Part of a small language model's weights: width 512, 119M parameters.
Each number is 500 + 50 x the weight over its row's rms, rounded and kept within 0 to 999. Layers, rows and columns count from 0. Numbers have three digits each. The size before them is the row's rms in percent of the matrix's.

# layer 3 MLP up, 4096x512, rms 0.154, rows 2898-2934, columns 0-127
109:490517425498539505602485528567494460518496530429410549621575495503536528398490496502461505456486466566489523439443499578480467374529559495456502552546428461416544489515505463520586467546594553453477462568449430541408459510526500519479491468509393449535576499516424453560450566444561428577519568507587445449511572487595571520481502515472566529446485639503502567536436469558479519448494
096:479535417531451578601560430473593479519468458403539528502470540498506561435472435569480438585440450481561572473524447576515453532568497446521555509495529520590520483533498458556550561613495504500588456424491555457506503491440519540556431490518425589547459400461426528486490549521471581582477511538455523449553575495426632443481602466472427496488546571494464448494464538400531553464585
096:506485471477541532476447423498501552545497486410537569463512518516463467501411476469442538551518501497506450481482520405547594488525491596473471565510500524437462479630535631498514506434499498471486470417472553443485414552516518437501457483387587439497465504363555506502472598484530494481493537463577460549539603538526532426527543359429562533503548454522430554518558526465469436521484
100:551455535501547587446448472421637482511553524448505489480503480461443470508467468552473505517534434519426538479476504431420539474520560538480515484550537520458466451612461559451507461481573480461431532492546515541497476555465511465450535470433493572433503411494503437512534470422596543457522417581545573521547517587525555581515476496470486469492508502431517389490595526537514526468413
101:534490519452595482438451595371427458483495545548444395471460496454434375525470523478429526503473451525492528512528508517514475528399476493493469487477568519489447552509501379485463478423482506476543545572572488544468526466464464498492436511387524499487442441499519437400469582463484497447482462612418427498483519489453480499526404535474415509496446502501463504462478504492485567618581
097:595499534533509437454524499433472501513511429548476497472473498573540485516504460487459482474503475565565549393531494576451502477461487466540452467563433515558565419514467564582526529439445469491507601523484401487451457516452488429425417504610539451473548514504419468502467447436466435535459496472557481579600552496538429551519566421450533518435505528467542451509530520444487538481515
099:510490478550550529513481466531519475528437490507480425481467510573460401441483427486479482505477450532459537607520488506501499482412509477422564444473585531474406462400518563482439571526499432513522482472490490569523422554505491559535571546464427543519526426502497434503459511515527534575573464560612511482438496473475426452532568550520516507558491425567525501469525462519578495547502
100:466462505548550538484510503424523456510563470457512481403391470485464399523469394487404554422551490447454475569515557502509480538551399518421472475667537560483481470556423477572454472619638470422480444564537472493516463474432429443517452595510520449431575525501529618458453454441567498449510465487513460470502495489565530477485503439501497466492497466518444448489516547495490456480546
099:541561452554485414431461536542499436548510580544434499488557453481603458492518482451506537579411573539579477544539464506539460526445543483498556408533535584598460496475492432478577545479526589553496491467432386480482428493416481474484559570436468489556480456435473531462509502428370525479555540498503439532540511517598480550529434454587590494525545504426520488484522549485498455480538
101:452476528530556483508445406488438477513524454540531471529388685489503542540520507492541498540560522461503450552541532582505481544480545442480472546525475554559494586527405485481462501471461598516486412470497439481624440564466519489478439421507488483566589607500467547432497488538440447445465501506473383380560508495470479568551513500526532484449422480455506583459491356492536487477584
096:454488478535518449482550401478451464549557457527436419500532531534532541521414515546432535509453486515548551554559442528536482486486502515522431523484436452497560487479485526544499555546466433526647555460407455517554513476468504507543524474443496487460531454517532429514493481515491435473450540615576565389357596533524469478449569493544425488475482431502517443438483516483489566547466
102:511516429395445568498479447480524455562601444531510478487561533479441497514495541470452533596530562527499515445537511481574519475465553414482526504441547479478527542531503587405510569533405551455430435525492544501449531482411514457512451519544467501564452580429461573540646482474508522521580509472467566438501501497523503501466504435528465471596487536410450520558410426580474492401466
099:475516425447451342533578486485517384501538518536445522535537477522529520434553494484429458573454483415545495526526498532490524557453509561499504511548560571539416540569429561524526502440487442491579478442549520506456502477517470543478405366611553501429504521452513476518527355512402451533528588487473405477500456450494456491445507502547535581544493438512448549517451532454459537578533
103:511569549541457449475443443528492527530495464448475540542463572499546516415561601515492610465477482438553489519489478482517455443566588535497593477549507527511563477477530463365585433550471483474550562476514521419437559479424410483542505476499484466477414340501512484405495476486536500489519474453527488523486439459530461436447548646467405450549491393540482465367535471526421598539522
101:527559562492416537418557578490421457519483413572527587538487467419512532488461323480509439488570513488583535456440575472421582480470576461511472454475508513519583447473548448421557479517494563432463580490504516492464560516460438463426501484516495426475566548522463591512423453512528490443486411507424575470500585526515487488444522536534566429570497483553453465470474457477450487509460
103:435535419440507401536529491590473474546499526466413375606539505551557414463622603465512455572611497474546451569451464455579428514468524550509506474497562379476397480529511505527540509535539509447471467422475599439499572532411532524483508455473474532478531532534558514508508487480406459504563416489494451452538473510516525408465542553536482409469438518412540534495435516560501562446582
097:487550471570522579462592507438517530511466509454494506501509464490448494439466529551446435412462532513563458458521571470532478391512508436475562580484485488419470451485502556497403497432466452410566490506423488472440558484483490382452498500576522517389508554510486431486548444533468499425521634458578382552511421462502515478426538437501585540383420438459550492528452483499584500452515
103:532450438461507484457538499484466481517424453569449381466486448399494438459536566500622463505532497403560490575607436556453451453449441443406509434525513504467532401448507447605498463507480509491554506505543509482460509450602480569519445425498494378455545453544544448448510433565461478480603492428520358487462446485474413550478418464507492373454511552458477535485446510536534462522464
099:465523453504472453576514438464564470438509472469410457467554534444508511525447486494459605488518461537475535496511442432450482497586434534485480528502521390471583515429529435603507494532490405512570556447559454508431503476570512609516630569451469454517491546440446529442393529528555550546540475453505487518559529518515595540515466477418521471563531541565567536486596525461347461580509
103:525521489417494504513557583475474522508511529507460432497451510499453465442482555478533575497394501562508442422407440492517452376559420592545489500541523534480574466561426458421478513494575548380514508491421454537383479457526562482438491532519445497517584498473464473514488568535481513528469464467475437429517522458546473506613531496487491608434547425517481491595504496457464535538540
104:579494460492433509504506467530583524607573473646582507387581431462501591566523544508589470494534418523547489452498423439592452460531460486577562455555432563519499553497404410385413464493606448522515378528551453500514416520536442529528517431510560453479499531461552440480579493498442530469667524524428496497481532403490563525500421548510552494546519477453560550500470437478449515490458
099:511447496492397406548484559547520512545447493406475563531567486468438481405537532546474523600433422554469514525492466475443489517541456485510488468471522379604535510438504419490572466402516488485479438446437389543541535515572450457385458407577477404479469484466479520564557480558513543504538533583525533523573547553571597476505547530594500521483535493600524448578496418500451499485561
099:515475556521451483406409470449537527498525499448500416497439476520471555385531496554552486560508431577523514475522379503555487524495498464502500511520486473553452550505538554514428482571453501545543511488435524517520491384548567465419548491588444460528551453567420528504561530480546467486427449395627458473537489513403440464456512502495484520465548570551543431566537546471477477367463
094:527441512517432500484533493521542459460551485549417492485518539456467487532470505466478565552592591614541531429448474522559490413505513463509537474512488499471520464470409467417517405479497551557516498513512565454510424606560492418390580537535514485442521458467561453529429435486459468561533509522474518442502490505491561499430538427478441485481519551543506502478447474530445464456522
103:515494535438477541455571468494498476512510507470477512487479540503520524440535509585520527489492567478540531471454586425556515521538584397494470492450519540483527503516489520477435446524451483440413560430521490474559522493448561473507574526526483417463473481459475521478501479454445567643422483471427583500529427600491560483427441512463490495460382480397572528388507503516466503510499
104:471617514462515411414443509445508478482551542536457468518498508492441482466498397536421523549585438505577539392499409462538506437508437420507521512499556506447437480568518433503451501537544497484516585580575434517502514371435501489492542556536467497525425439481426438492546463417532400478453497464518492520466500481500452453554465367434519462487496523498497501484626575613464426522470
099:484473544486534430490524580551474439542537494558556529602540524584523568533441571473524554621464370447482474491538424501588451512489391541547599456419573479462412533530495468536565437526414525476519465577509470382502557519592501570428479478401564507482501552493466441533580510440443483412511516517555540498549614440437598548484503507368487446488530469499484471580460555601482456509539
103:549511459628469358602499500411598489432478465572383601424463439470514443506508420470478518452554522445526643445539446546587553443497594514495470435558489524475406476508559541519483533461554514597505552493503487479510535548526476459434536538512490528478575462458536557528583436504530400483492494477577421468522532464434562555517459440476487484550427493366390455543517568513462494432529
105:461504533468523476572555491554585580495506510546538447492524508527390491390546567459483495500564436595565529548525468504556544492594525575445538562485527492476598562440492535480469539517533518506451556438466476536557412439548548485455539486555505479495452463433533545452525492466570538466392489458501467485589415484455558578572514487566492479432511489511428555564480509514588504449491
103:428461517611480500485505484519470504607478501459519526428480491475496478458538522517496468541489559518521488427484501466396575557615414473466534533438484459493468432542465513447495514514476507519413405492501509488465507364575568486532464505541435473579449576554437361519471468518558536461496549503557532461530448548564564534480450429498483443486524487497510553433555568501587552527501
097:531502445504547518553471524517466462488559512480438559521467459517423544579503548495463553479492512492607426471466507377535516519513519517416537465484469559434429596542475506547516478483595481430489496507533543464528588499486406469442636490547549534581515446591571450510501539469554537593444521506476473496503467514482579542583487442538479572430430498471523564560568495436443544532586
096:595557485509602496480495504562471493564474557410555460398496453527488530469514530475511483472549554555584481586490467457461441447525490495385489454485493584570585486465491498392444436487551517498533551484434490514507510510506498431458487441430596482406543529533437544522553454549454523444485612445516549558384501409516516418437500503459549525575518470535518492503638504569536480447546
104:501497533438549432500504492520529469495587419507462486522573503441486426441445572485477462458478507570491434358452451532538547451565550450354565477540467517548574483446446573359509486536485420470521563470493541482538475561489378579581476430482551488430478480470453463499508555429461446481476571504557535573519525443522481452486440469510567525400481442566489507490491492562526511501564
099:485472377530586432569455530492480460451578489513506524545520464515423576536611519588413486473485549419523465503594396552621446482452453432401541456482564408527536420449508480531457524451461479523579506487535468596425570517427516429587571423485501531522449473439457503495462499520526552510566497524485544475443493524569524447555428515453538536569548545509527539487403590531470496480516
099:489440498548510446575547598422446456445543492477531574439483563590543523444531402435563509542481438526545494494465477493532496377485507402429462640487470492506458439467494443496518497559484527512480463556565499486378467629401432544552518452509558446536651507586478662520508443499497497539525584469519567535521421437517504429449498510435478594457490481562586467411531478385487389523389
104:524403442483484556451513509518510385533418492522429546532468415514515438500469479458513489484468415530540457520532510501456422501580493439567509522483545565512535536437551546518474553527530552512515457502484606462533408564475504626505525552470517494525571496449392588519564462539485509501535530552520543531448560489519509472599475467518519500562511487538526612496469435565589431420493
094:513416492493570484535534526448535478502500557461498462589492473505571539426547510525484439486535447466498494573514475426476515557471571504475447476492477498577405608533580494464471511445538489471624532482456548497428516530474586542541532485392442497477498526495440461393499401521496489569490514419474544476397510554507500568560468533450494503542519612503432542513476562561557525426515
# layer 3 MLP down (transposed), 4096x512, rms 0.0505, rows 2898-2933, columns 0-127
103:491507496547527487583527405518606524514431568368474490575601417549554474471521596468364458581462531564498497475392437485468465478431393526497419460445469467477540508472490438489538475482426547427505520469472509531562536425517556601477530466526454519413427500636453526402505516488462531557405471494523450555595554523601489509487520501478457512510528424507471526564412534430540479464487
101:421458539492495527596585508468575495491495576475442497524515531517439601596488360587498424432528444503436543502451475499537568474427418619514517530633507457438560474456432529455397562440515477457555491501477492493567544623449517467488507467472419556461550487554477474497559477452456492437540590544461494477531469440493540538443502446509528543512447627459476539492523455500465530565541
095:385537512537445445446448510467517499452457491453434496442530533449573512551639455548525493548542457533424438521516539542590539461511479508592482474428475480461474507505549566562519393491544494464474526598473462514570540603471504510533516500506472475406476469506434497498433466508444478495460508528513486563607586528578417516468447549536537505432503465581554524511524567382463523555583
100:480507563638541445397531543484641493487502534444551478557488457471471525518553421440405492540508468484521459424509395442508489537517489567405444453541409401391495434469445474485518503532537460452447586519505500527487457532491526426489441538467473561396491467454457528520489427468441504455503447492505369468546502441503571523516501611524518469487500379426488459512472573489465514500414
099:394439605490498489479536450541514479447534479559478509413382508516517490499384516483511482469544485487519496516472533485457458540415550536467497481411551484478494464541527472481432362539494539530574457528461428500567581495472571497438506564493540460426446443508537475481603480513516492476562471578479430529466515490465527508632483500463448477502495502526540461441425578461498467447491
100:467459555431525478510457448513481527567511488522479526512597509451445508503534462595405546520423503473561541532520504474498484569432525557554465487433528559452462618511394510531544482481637499538549440484434474513466439541471551513503510445503557503421487479407426461450500494489426522490358480524553557540549508412489474514540505431560512492460554540425414441487618462555476455569498
098:510451513514488444552504442498476387471526451410484435461475487574523595540519476549633529528555457503611451425522514509514561480553585510437512547491499508529580519480458361451482515566477556514528449534488540479508527532531539551488516425467420500490375434472458459505499554481489440552528471448520391527560415511532374463474493506505420467480541516538489451549442405478541521449508
099:517498514518447509429520479533360501504543560499564548457456488476556513482537493447535559541537468555360566572412507490429485519522495446495499506495502549554467466560521552599538572448559445534429535431472400566444458463556616576519462488499473479505449517447567514591551439550395473452469563502397430490532499535536472443538424464445441479528428571503524456475501540426601503516446
100:423512499585534435488522547532517618515471500592469495532493423518554553554531416472516407492502454469532500474562475418544404539488494443504451470483518521475513384507431440504476649515626561446479495459447475580475497482438512460499633492562484498506591474482548473546584456485368481458456547541467443534540460528490481496548571474493468455516477431494485552509534489472527480536579
101:582370483535474509448516451476487506455481478672474508562467514453557528696592481557474471539513492466493429543539502600375559441485484597579497498506544494545530535563471460547519579500428457429447433550497459498555517544472416574481597478495518501549517531487490454365444500509436413507451525478513481522420433583495486336532452466500522511519481515452444424467515470553401522555477
098:408526406479501445448516505502456515393462445540476511605607512477535502509498497545398499427583488494547503500564479534461443465458554513541489498492447492467582505421527486545428592490628442590535491397314517409551501454500473492465521532425480599496482518535555522517467452520574538454518611541489512505398433434474575483594523499509489469406547497491592479425521515512560453461466
098:494498397466486483541413554506438476508430560505462451428525457575531546526569477527436405430513516578448474568445506530548550531480587473502529547534516505393524498472562514449539508402488547490414582433436458499498431454451479433544469506537488478474517584510475469620551581443542521526546486526544479481471481547543546544537474479504496508523424473456501505475564444481590496408405
097:424493555584539429512602440466506494482402558426422539479445534520443474464441465441504515441412517617520515510489566548546448479495426446527532494477545444512475510385491454510444524483440557445579473487509490481452530549478525510572611577500516455448457563487480488468549540459510507533496456436509435516448518457497505490486491478513545462457620505415497526488565480523428496559428
101:466530575498512471526492495537430408543436567512365476553517546550492498512509495605512469481521411387528599608495445491509463520476502427501605478600547575465539447489448496488498418458475485587500522574534439536466514436505513447467489416481495564567434452509494500445459540489497532485485533538497505453405466559431448517401435550459481436495538580521538487433533426526386489501509
100:498508480496500514531440545473480447539481489588561591535634576482493513534537479569559385481515515481505541522449510479401532467472495587533520543481511419443545495483576468499531435510495489359497496466519550427587533546411495504444478477485576431579507409464457529623520565500472439502560538505513629538463499467531557528551546488531475564502600491492548567469556493386525538476481
102:559583513509461469526471498493507658433477396468471570526594473467488528529443441531478517564539495508502606503459544513515379469490539564496455519439401508529470473391447450494555485481572440515532495503580470538527567423480457471563577579469453459500556449592497435517492404520437569523427453545432600439482412518439499573542426501480419524494450471495535554461530538479529515455504
099:521513573576515566432483455477543453579475519588489530506596563519453478572523567412507548451483592459491622558528603554487560485468557510541463440495395440484573603483477519508483509459486529420498471494509453507489563495463482488533497516528545507438439524472495450478443434516459503424542511602562513581441470453402492536513504466583542486490512485496594595502437510518445577394518
107:524468460523466477459521514523464482524546484549441551349525441570431528468589518553469518533412473453486455447495344658486498534486485430530474437514496456507479510555480533604518542526568557579444500497503566478511481494444504536510436579445491429553516496389576492510490572529525454503509492498467414491576489501552494541480498516472464480537396531446498466527513553565514549488501
100:521504449505498485559548475503561424543456499617488472533532560429515499499517564502517510510536488461517494397468418450413528511494494510488447526461619520487391539452471460599509442383508345576524517445503467619420487559523525400565502590495441427619443566433447577521438562472500541446551510471573466484509547530464569478553411510523454524539579495563528459534558612453405524486515
102:471564534414499499508471489454424469539550547479498495499553479530568461445543422397420511476437473567501538468583478505513493488498400490522482506451446449403571526450482472492458448511563519418542501466417473548471590586498519505384497478579562481438522545431481454526537488590514482436496512490536441520400417521463482591552502473513473529528536443467526492498511521574378514565525
104:529509440409559394465539484587457462542531418451546396474526469497546552492492494557469476457504479482446427449591537552562479484520492501473555474483479525595476531512459468580495592455488457493499488551470573481583561490380415564602536410525519411526611574497476385540540437516550539585516478593426482489545410529471474489417506565474470425497500470462492515558504552548448462494372
098:570493618476545456474607494517514538466501486458450578545599483513527445507447581407502473492469485470557505512411520399478524528480540604543456475474539504477486533502536548539556366460487539569545437432568411447474560519500469456484489476524526466488501502481532549498465476482492556535473501442484490518502454528500536424540499394491491455399523580559432460467480531599533473507591
099:522609483500492506497489478529474453413477462557571476492448482474507418508483429472475520515513544410490449428440485509421543510467483454439489505428567458562432566572436543555452631489487408424580489570562484485536488543499443391483576364503402539489482503501490548533500416487555583570552497517537442496582491469524508478490522508543435542524551461489509518410519509473459595528508
093:538479536488568562444424582454527448486489484510528463487485474538503434560435472549556406556443433421505456608429568527525411530489535505485465484472423418502451512485481512490639545482474538467456438487489423503462457513435373446574551490533461539520484530511510473512467598535465499505501490466458443435535459502560514514483465526465569525521481493587592524533516521500537519469541
103:474493460553506439485479536398475474497537559516480521472473532458436413553536473516549520596486512554515467514531527493383566445494439459539575441582514538465559492511585514448589447501572440421419456588533479481419476489464538516524512494550573512417456504499581473460530528543458338473387548488414559485528532580506605532479453503521479528486479465569455488477515539425444493475464
102:507566456547523458528538476532496491592647513440514446517477547475514490568445493579608473512540433575441454461540485576448468444404491538438502489474596464392425459599553535561476489477466472496494557382481530398535481501497475475420536449506495530468471508479420436428435502521533475520567506463488477632488571456560470461509517454461623565545541465513524418537544511574446457485479
097:465457463467628532463507546498539531574482483531539493536601428537506435527471506530494448506458533456453463567494480580481573547556484470570577496413468594489568491471556560573473435571472543509578432546446481430563501452542435548531540536427445445403516477611523480435446461638559465487626501491457510473499470470465547420478506551543577564422628548553554474544539448484378534534525
102:509426520501566491508521584511449459557533517568469523513540428489490439455499450526372540473473512538423537556477509499585519490547548455496433484548478502469488569570480514511495543416503482497521553434468468436491509520467513463403466457461410493465526445460451429499444525500505509511451571554492540483401509516479484419545533451487625500546470485418527521472511440461460458423598
102:497454377460546457551431562554502538527569504524551472483589497541445452521418533453494527472483466495555578521501391415488526454568511458490489470474609473479441493564526540615476344522481524479373500561520502581509522425568559510432511526578440497440448537560521590504591407514564379555430567568472503476488509512442464541563418431454584466449470457459403435462489448488499513556519
102:445496492465527506603515501459585497534494478564450605466495513539469479423554533553514425456451432543470481447412472498480474504460514427428500532544508445620500516521415556455535459459565435460464551566534528538516467474533476523500533588537491592446515575568435382545407552445521571524437466554545530444539447586419447514489439480513614428473530548445531497444497486507534470524490
097:535530465461370654592526522584394578504469465494544572416551560584498519524444559432459561459462525525471520535569416498580524560480519538442475527556478470442569535562434460475513504467547507442509545459533589544498404492416492611463534531580491450594481538433427598568544456499545508564499517524509487521535522484475491463426486431522604438468636442483434454508557457541574492443530
095:485428514499555534589534529564479454418450490506533371465385514530461453493499528483592513461504448461523496455474499473580459495575440506518562516458470571460435489446574530524474549448411507643446558530535518516522528505551465564540416414532419544494479458542546462566536449503443457518574541536569568443444441517518533496467433488428510581487534428510549517472399495499535604506423
101:495394497378523457516454502426502500534545465558507455415462540490473569563500486506421528432481504496534412442469490508519403490574412463502460430535566512452453429437469615515492346551560453478539504494471488599464452589499408457462475441482529506505496538501485516497486568499500526510550475524510515544483535472612540478487541440529604537472527513532508408454471471609602475446520
101:425531466517542531607510428584535476464483386480451520388470509423586469497402484431513473524419595521502440434454543441439564451396441483459510488480481464484404482615487527533593442550532514514466504535545569539469439518537413467451555532437457467470526507600459528507520532452523458542435494523457503560525490532516442497512486442437504515601521453550513491488529521454524463497537
105:516533481412499396493434534572484516525494433503521553546475504481589451443547478476447476520535518451421559429388553573526475581550474514452494542499416552513550554550519451591522477434521517607517577468576518505519550551457580499483493514434464539476546561521454506445530540515501489507455492451547556488509471378508456422544447501498515573502498453548552471467573529573544574449494
104:489567471495421512469537521583393443410477574423568515479487470473540502481524553491507501579436593479456532407477538520574476473514532572410476440486513556484449436514514474459551440514474546467547559417561464426485453542578455475490584487534478449494510558557482525519441401471443515480460425477423437493490448528510468560508465453515574488490414488480522486522500417493499531505475
# layer 3 MLP gate, 4096x512, rms 0.156, rows 2899-2934, columns 0-127
103:487538462466435567534486516510520487485393453527541518521452419534492443457513470506453537451401530474514513456497477505571524564566509469527464559456432529488527437438448461506565519470504557534529524370477477460544518435420457489546491460515493500440472484527416495503395650465577494553510600530453514494471524492481493454510527497489440587554487524456525533526474554468422462497484
096:577524453513466555521397448491514477541568447462575514435580429508530503507402410510460498522532502434501615505547544506537493454508494508497441484510609509511550448487486564527519428503480571476481678424490535440437559441479543402419515511458514508477474517418480524461458487424572467485422429525391479507489525522547493473518452376538558533448467582417455516545510535414457547570514
096:528532526410520452595477528447422535515516439507481561481480432530526522583512463466458532470423580552493495474537633591587412534434486537533553454482565441503464548406462502560569450474542551500504452495579442467477443519562464479504390522625510406489486461461587547470461502480508402437545440397510489448502467436467591472484511568448485496530516498460442501501485478425492435395504
098:502601559525414514512481597508517425518422497485457385467585588544405506526464472470512541417438496469503554471487509616558467473493525399504452503553512607524462453544609552430503487475533572508471513528495559502480418591459468554583529453433488524493365594628567562506509467453469443518433556491486570470542479537526510512486485467453580499513561504480477526545486526603537489484517
100:456632441576532573438519453540527488468498582434528508528452522520442496467435476575490479486540539463542440529521457509447518571475471439556520565516514553508529475526559500509523499383603610492496528560436556538593477544554443436497504472517582613456499514498503420484449441525440446483505392595466537517514435505466467543396495427476553567492444446560509433497530458474475553532512
098:568540512507482516580584456539589471523489464538459527497517397463556492594584530513577474486493440521468515563519469477570562402574472446374448530469517485629452509450476526525498459536594505404486558597494480466465518449522530536480586427542629429454495526495486489452479530521482527413506508476509439523435497593584503492557434527487458588440423535449517495520588510462490553453546
099:537547518580409513536477479500469553388509466518382502515555579540391455483495614493571479450504511542564574570528545546542568492512597530531455541513498464549520416492490486490556563401535499401403496456467531554462522555471474503580430445499495542540473452497376444567499470516449449467441463521413416483425531534447472397551512468519539450501471566495515518508664427471450503505496
101:513423538468494519504578474551447470461478441545633476561512523488531467492463569463635418570594404449527428537483487506513519526531510497425503539465536438535489476551532468564429526479522408522542537502470583530494488512539473607433448454510605538535438430519477457374460559540475556550463424508465555498435489476496519497523495513444492512417534527508552598539501533447533447482496
103:527536535473403514511447491439555475450539512455508569387564557533507538525549379523521507483544506525555558521528511429453451535445466486455440495514414521503506514510500521528457558471444429544482464507480480431447462486497506475403452541597538616601443464558535516484454510541455513569536524464513456553540438506464444496504417485555486385347438421516504522504408530421558522517424
099:487541494554456617607497498451466433493454570382500472513407529486459443611519485416548448517441482445378487539521569559435566440520508508482566505448600468572469519450471498423509450449445528510475508597588540524421513595541427384545457519428540496416585528411470434580490460541485471555541497551497467488517488455433508456489550469507547465522545509571500515485548463489440491512592
097:517461515484619579499564519537483513574504478545546534435487475524462534425436535449531475483466471557427501409361486493579511459465506450487494396583521477474520412488507469454463505412484637566548510486568533458487542541522459447472491507522493547505456495548513576498633551409507403524569522446517484525486497462470513509443539443476497479551394436472550453502517433478475506439398
100:502498510541474458448448534498507492572520513540428425463501440533475503465553510624464382540470446480469559402574470462490484635441495547518381511451499566599564436579698574403464521518486504492448463478476486583489448554583514486484519521429453496522526518466502509555495449536499445550466532595427512473490497527486476423455545563497417569438494530588494622523526446507506514435441
100:630408511565513442477476514469495619425520422534544570512544585448482491449497458521543521492493487395402502436459625492556573491549516465519419512526559358463433545496478511430538523454550543529549490483483469536549504558589536395447456505490509448547583482549430481601559554475531519503484521374474495430589467486479510424447463462500452522489439467478432479525550552505479459451565
098:552433471524481554551442471552600632559543451478366483410511441429531515508429502400581512450499467439555570409474518473466443512458473425523520485585515505462499470483490573483438523490490537489584579561619512404455538461535512461543615465494558531580529500394611538549563465503553604519559524592465517494478411474469467409431421497540499480501490493443550482480459578461455545504488
103:490503596528475412513495542387514458537526529517507555486535500557472459547486506544542539489460500435496541502584502476408524499500510475531502504514449527439501474501465494495523518427482473540530467455358426439423594452496421522497545495537436456576424548518420470490417483464402447506381474547421447514451373477480527580541455510520540550498450493520523447483565512507482429458553
098:576564545451484556471574597522568442490585493500405485550445430477481527459494535454598455495456476424536571528438488482521601454530560546478415505522531432499591466507439565507560499495525515570457492503526480586430570435518582425453505494534460615477463439516464565504548453420519464514560527449504390551524422384538588389543481483510587470476445469531509491396456401553451485446473
104:548504498518477555532513453463475515493508489493471435544491510378550436418468440509528592533493461611446591517513566379438522501391560513494533523548432507528561540561488454572439602572539396558458508511498505449544456487481533548510516496536525510565385540496432473531439453547472503460456593597546502518430521397462473435522506534556386459519623469453571506555440548516486530509505
100:514529550575498464565494542550584557534506484523444567522445497525467551531473546461540552377571587555493456492474485488527465455467510554522438586585516532478589493472580420560560468516578435538482520553518523421434571504442569585551537420557420502550477502502484532503497428579491496477565459442553524509555567502535547468480399452465507587630551459532387460532443562441404409452503
103:455498499475555450385453483406457571408528497412502433516492426506534506529582536441457539576451444398572441498491539459489501464562420506531534528503533491473549504486470566569359521406535520557581546508479559511457486490491552533477434541529447495514483378509383592521392527395554455531484486558468609419595416510500539551539580469531523470476475551552566545379465505501531563493577
102:457471480547576571632501571485509445497524515361440532523460555506467486432456503330472465542444493476534594501524491505526492531487566412575533511472522467445551417415555483451473526504492554432450557557452532537416576500518535550566494542520466556492531502537459502542425513506511423438408575474533553505514511513494530535535503436464474468502537605603490461422467480477476511429495
097:488577475451472440414541544503580497581510440446547482642474573434493429536573387525510461680454543358501567485516540499459498537486423489493455524594520565453515420504449445447457522528538483535496499411480505532455523453424572487608590490488537486572475490415555513523452443534488466418494515570480508480498511456483584535554545485432705526453503525447510387565474480545485475546486
102:574548592442531424549519554426441493460469532524487607456474556466490452451518464433543474488485512542466486462563504512595555510481440461496433448496619485489467577552484417464520473491493577484433521435464580412493501424533643547559527529470488518461503473499549520549522519550502431497461485491562460499481456512471490501531527534522423467583475568502519550544472544505419442462433
091:439582425482501411460573504406504567475522469502541594560592477396517420567441525544448472496537520576585374538469470395470488497525514510480429529496554500477572523509591493543426401472478582449532510440515562463464450499539555488597490521543579560480559393458568471446442497466566534464610507508509551479429594567540495411580444441450412427443549532506619535494601573515494550479566
104:518550523573504538564569404470508581458533497491485534513506520453416532499542496499443477483524376553472565516519515511507553560502587433483418548565494402491514548543548473531421419513458489504479477452526552505437422617537465583410439424556466520570515654590518552574453562532630526524536465429566535460452566504459466482492495458497396490617505496428487436433543504519447491492450
101:504476475491499547458616443357475493529324562523471585497520470583491494481477406509539420549460513497592465562429450522450490568582588439467454577540420555510559434481558498427424493551527480497532447512455495533470477521475477478510440521456519495504492531478487579614513611557416528493449521566402527538576482535546541561438540613548437481505400448520482560541432562469502432381487
098:480518584575546513506614522481473468542475512554530567505531544562549433483538453455568570462496503433489500583494534520523444501427485467528474531481517499476434421521541521573469502512470597539502460557596516499594578426463495493453489503570476461470508469468522518516475521518615478438522457498421519499473546459433426499479457598507425572473513459564493567497451514431561424442586
104:562498552552544596387481561434484482585497479486518481461480506449555572477546479453496493488434477511419503460529485428452514456500500564501475479450545608458453511453411517510448484529470409480479438499579541660525569523466498602488487548568459489600497507470526424510506458520573596437512422467535559451514518511533508455389518449466426527547448499611529524539463606543470511542458
101:430457545541525504564542475529454538508486583503531494547448529546551483498517433506485496484449458550470473486484512474456480518488522438581481559544476499515605506385518564619522579479539556580499478630535426567488400526475487539479494552481524543530489442468589491549447555531539477552553517480450486470472611485427575465523509530477474512567528487483549444533552490536463518439507
105:470511610423519441578519511427459506553525443529514397507537491496495465539579500528516546474481518417536568527537530511512440541450428587527478394491493474475534499475601440519493523536480475496614569558476413470558511530549610489527440446517434457598562536478586544456508494518481507511573501470519494432513555464531533421480548570523492465449485580483459563620547437457524507462504
099:498474521345447531574502552427444550428397384560487486490439520473500428492512525484531509540519426504498472482487536391558546517516532501518460481519548466534409548470497539420581541500526475392520478480473373509513501462453427491468525482523545465550491467473444514568468472593508452538465517553439504522510538453590553531456494598543584480499524436434561597509611529532494455452470
091:353503512527491428529486445586443522349546543472507411483527566520503460435459475460466398440496496536483487595513486427511426559507487522529556475398478495459564480594421558489601388487528532507480427477515492596451545487518572512540555497391521547449501522658446521470528522487453535520482525468592568488529514457415585468518594601515567467514492531602548516529621558557504503391469
098:533534575467513479441436435458614498467487502454467486560510455570575479448512545507490503465451482507423439547523477512559496517570510421386448494466496453541446503484434393509480505499472557528542527450469520534474491479470481489504574640523494516495518481514411468524505466512525488580448483522457635564487450458526542537521425424556565543460480467492548464465467474582522468539485
101:463583558553575445471510550597428604489531529454458540536536438464549581517452473470479468479505530510454481559488534550446479427577496511433464519453472590495518526509456490377528520455514503510430559438508540411466449535434529516494475582498451493443482573490624522460470517435462579401551579417430513451510552428507515435439571516484513499499433448470495581541527484474628498611665
108:507551516596547473518459524477451522551519536466527562546501478515476464393441491480566488589512493533465505494507517508549396541519510451462490523535444521515519469587503425525476528459500407560414542505507518491452447534520518481454558456436586525461462459463437577548485504551478444522505514444461483530447504491492577560419525482486506487486521490612578484596466564551512454418468
105:413549462520518581487459544548425516460586565496511499503530491458417521504611492517441470559500536431579493543500584536540605472448626482448561445444543561391495457483470504530550474516472524407461487558505482497497470434519456481526365423558576449467488518551587512557384464539353495430534511528495421458497480574539533579480511491516433484540523455464462622478434574581504536580501
098:500544551533399463447489444567577449583430584441539602474459485504433468462531486601472473381535554560577459440448554426508499525430565543494526516430529488568572537477583539520518431568442452459493553508487488472442579551492456448494545492571482525500471459537588457553480463472528500532529524438452473490540562569477541529537555501379446498474430492569459478505466464550575573500494